From a checkpoint of a small transformer trained on Wikipedia.
Training: a variant of SOAP for these matrices, 3074 steps.
Each number is 200 + 20 x the weight over its row's rms, rounded and kept within 0 to 999. Layers, rows and columns count from 0. The size before them is the row's rms in percent of the matrix's.

# layer 9 MLP down (transposed), 768x192, rms 0.13, rows 337-358, columns 96-127
099,194,198,200,186,197,203,236,186,198,224,182,238,187,170,215,200,232,184,208,192,195,179,222,205,223,231,162,193,211,181,194,191
089,210,196,187,210,221,221,172,221,234,232,204,166,204,182,179,236,165,215,169,224,173,188,183,191,200,208,193,184,207,208,179,198
102,213,216,236,205,204,227,188,213,200,184,238,227,186,180,227,176,212,225,199,198,199,185,206,140,182,239,177,178,186,209,194,174
105,200,209,170,181,185,226,197,191,177,155,171,212,197,205,200,190,181,157,226,223,198,229,195,208,169,191,176,198,228,180,210,215
104,229,204,212,190,197,188,196,200,197,229,189,236,204,189,173,217,181,195,199,200,165,210,189,201,209,232,205,220,185,204,210,214
093,209,231,187,186,218,175,240,221,221,184,206,170,230,187,211,174,198,188,204,194,203,187,221,182,185,187,203,173,193,182,177,223
082,204,228,207,187,205,181,191,188,219,238,230,185,201,272,214,217,217,196,210,203,174,165,179,199,179,204,214,228,192,213,199,182
110,183,182,209,213,229,189,222,176,192,200,212,214,190,198,223,170,190,189,160,246,193,158,211,208,196,199,219,187,207,222,197,183
098,227,238,169,183,172,205,177,210,230,175,202,204,233,220,234,205,190,206,199,211,208,209,200,214,167,179,234,200,198,210,180,241
105,210,159,224,210,173,201,223,230,196,181,193,173,227,196,166,199,204,206,200,230,198,192,193,203,172,178,207,199,208,187,195,211
108,209,210,180,211,226,168,221,239,226,218,174,210,191,187,190,225,203,184,219,217,215,156,215,230,211,202,170,209,227,209,202,191
097,172,199,215,200,202,212,194,230,203,183,185,207,161,187,175,230,196,168,213,186,236,194,150,225,203,198,196,206,221,196,181,190
088,216,205,202,210,200,195,212,215,187,158,236,203,222,189,211,208,227,221,203,244,188,225,175,160,208,209,167,209,245,206,221,205
093,215,220,189,168,190,197,222,240,220,205,208,216,213,179,193,200,188,178,201,227,185,225,205,171,205,189,197,203,189,191,188,197
100,201,189,217,174,187,203,192,208,216,231,206,214,198,186,211,191,215,182,212,196,214,167,185,230,187,217,209,176,230,180,165,153
097,212,200,231,173,192,204,189,194,220,183,184,173,188,192,188,157,189,191,180,235,198,185,215,198,167,190,193,213,208,198,168,195
104,213,220,200,179,229,163,197,179,234,202,227,186,217,213,198,192,208,210,201,215,203,179,207,203,212,203,220,174,223,191,210,198
107,210,213,211,190,202,183,161,234,196,229,203,213,214,204,163,236,188,239,246,228,199,206,195,199,220,211,206,207,179,196,206,162
089,213,197,235,243,191,185,194,228,183,197,182,224,162,206,243,179,210,187,220,193,209,172,190,179,204,195,210,217,232,199,191,212
098,198,213,172,209,153,182,203,200,188,173,206,161,210,204,186,204,228,185,185,238,193,184,199,194,162,228,201,199,217,237,197,222
106,215,196,235,168,196,197,237,175,199,226,204,191,188,183,208,207,190,215,223,201,177,183,183,193,207,193,186,233,193,194,198,220
090,202,190,184,203,204,209,214,208,237,200,194,205,206,169,207,235,202,224,185,209,192,217,211,209,174,201,211,196,216,260,183,150
# layer 9 MLP up, 768x192, rms 0.119, rows 338-358, columns 96-127
092,220,205,182,217,187,177,183,177,178,166,206,245,201,186,179,171,162,193,209,164,212,184,194,191,201,210,239,179,189,212,226,216
110,178,178,208,170,197,249,202,230,203,159,233,191,164,180,215,205,191,218,175,194,166,203,220,171,208,198,221,182,197,247,204,191
106,182,183,189,172,227,161,168,220,194,164,207,176,178,209,203,182,157,212,206,227,219,214,176,190,212,189,186,165,227,174,186,213
103,174,200,229,218,215,167,210,199,199,231,182,194,205,214,232,222,194,234,182,208,173,209,181,217,201,194,181,199,200,214,201,214
099,195,204,211,204,168,183,231,199,203,202,163,198,203,178,148,220,195,250,196,192,190,237,190,201,202,195,189,192,156,204,238,205
120,215,203,195,199,204,239,199,192,217,199,213,195,207,228,196,182,218,228,222,223,223,225,192,174,176,202,206,182,203,208,181,218
112,190,239,196,198,199,188,187,198,209,219,185,235,220,194,194,213,191,195,184,213,221,187,191,255,211,195,196,187,196,231,202,207
091,160,187,237,222,199,191,203,205,175,212,208,173,219,202,218,213,192,195,209,211,206,207,156,194,202,211,175,198,169,204,234,143
102,199,196,214,208,182,208,210,231,213,216,200,206,218,184,187,156,211,191,203,218,205,197,202,236,203,203,200,200,206,165,205,198
106,191,211,227,222,200,206,206,204,236,202,184,229,174,185,210,211,200,147,200,227,186,196,196,218,226,159,216,191,187,206,175,185
098,200,200,205,169,184,196,205,162,240,171,215,206,174,204,170,221,198,240,219,209,217,203,200,214,207,234,197,199,219,174,195,190
095,172,195,188,226,211,227,184,187,212,182,245,226,191,234,203,216,163,224,160,184,225,189,203,205,198,218,215,210,172,191,224,180
099,194,208,206,183,206,236,195,213,190,179,237,223,182,175,198,209,166,215,209,227,166,207,202,217,159,188,192,179,170,248,215,226
105,192,191,210,238,179,192,220,218,197,168,220,215,233,183,207,182,202,181,183,214,195,218,182,222,213,173,204,182,193,238,190,212
097,197,191,224,216,200,198,235,162,227,194,191,210,166,160,185,218,220,230,204,192,203,210,181,206,184,147,201,193,195,213,151,177
106,211,194,183,234,179,179,217,182,222,175,180,193,190,255,181,231,211,234,181,199,194,176,167,209,177,220,190,198,217,177,193,180
107,192,195,221,199,191,238,187,149,206,187,214,193,201,147,197,196,171,192,213,214,174,197,187,208,207,210,170,205,206,190,209,205
092,206,192,198,210,183,203,151,202,225,159,177,221,204,197,193,196,182,217,215,243,208,190,184,227,178,211,211,212,213,245,199,214
098,248,198,151,190,173,189,208,208,213,187,180,205,214,201,191,218,217,200,159,230,223,205,206,224,162,238,191,199,209,226,221,206
099,213,180,202,215,201,225,196,221,180,179,192,223,184,228,178,205,156,163,176,197,218,224,205,201,193,196,226,200,210,195,184,240
093,215,197,192,213,194,216,173,171,184,207,194,160,217,248,195,185,228,177,262,211,200,180,195,234,199,222,222,192,205,189,226,211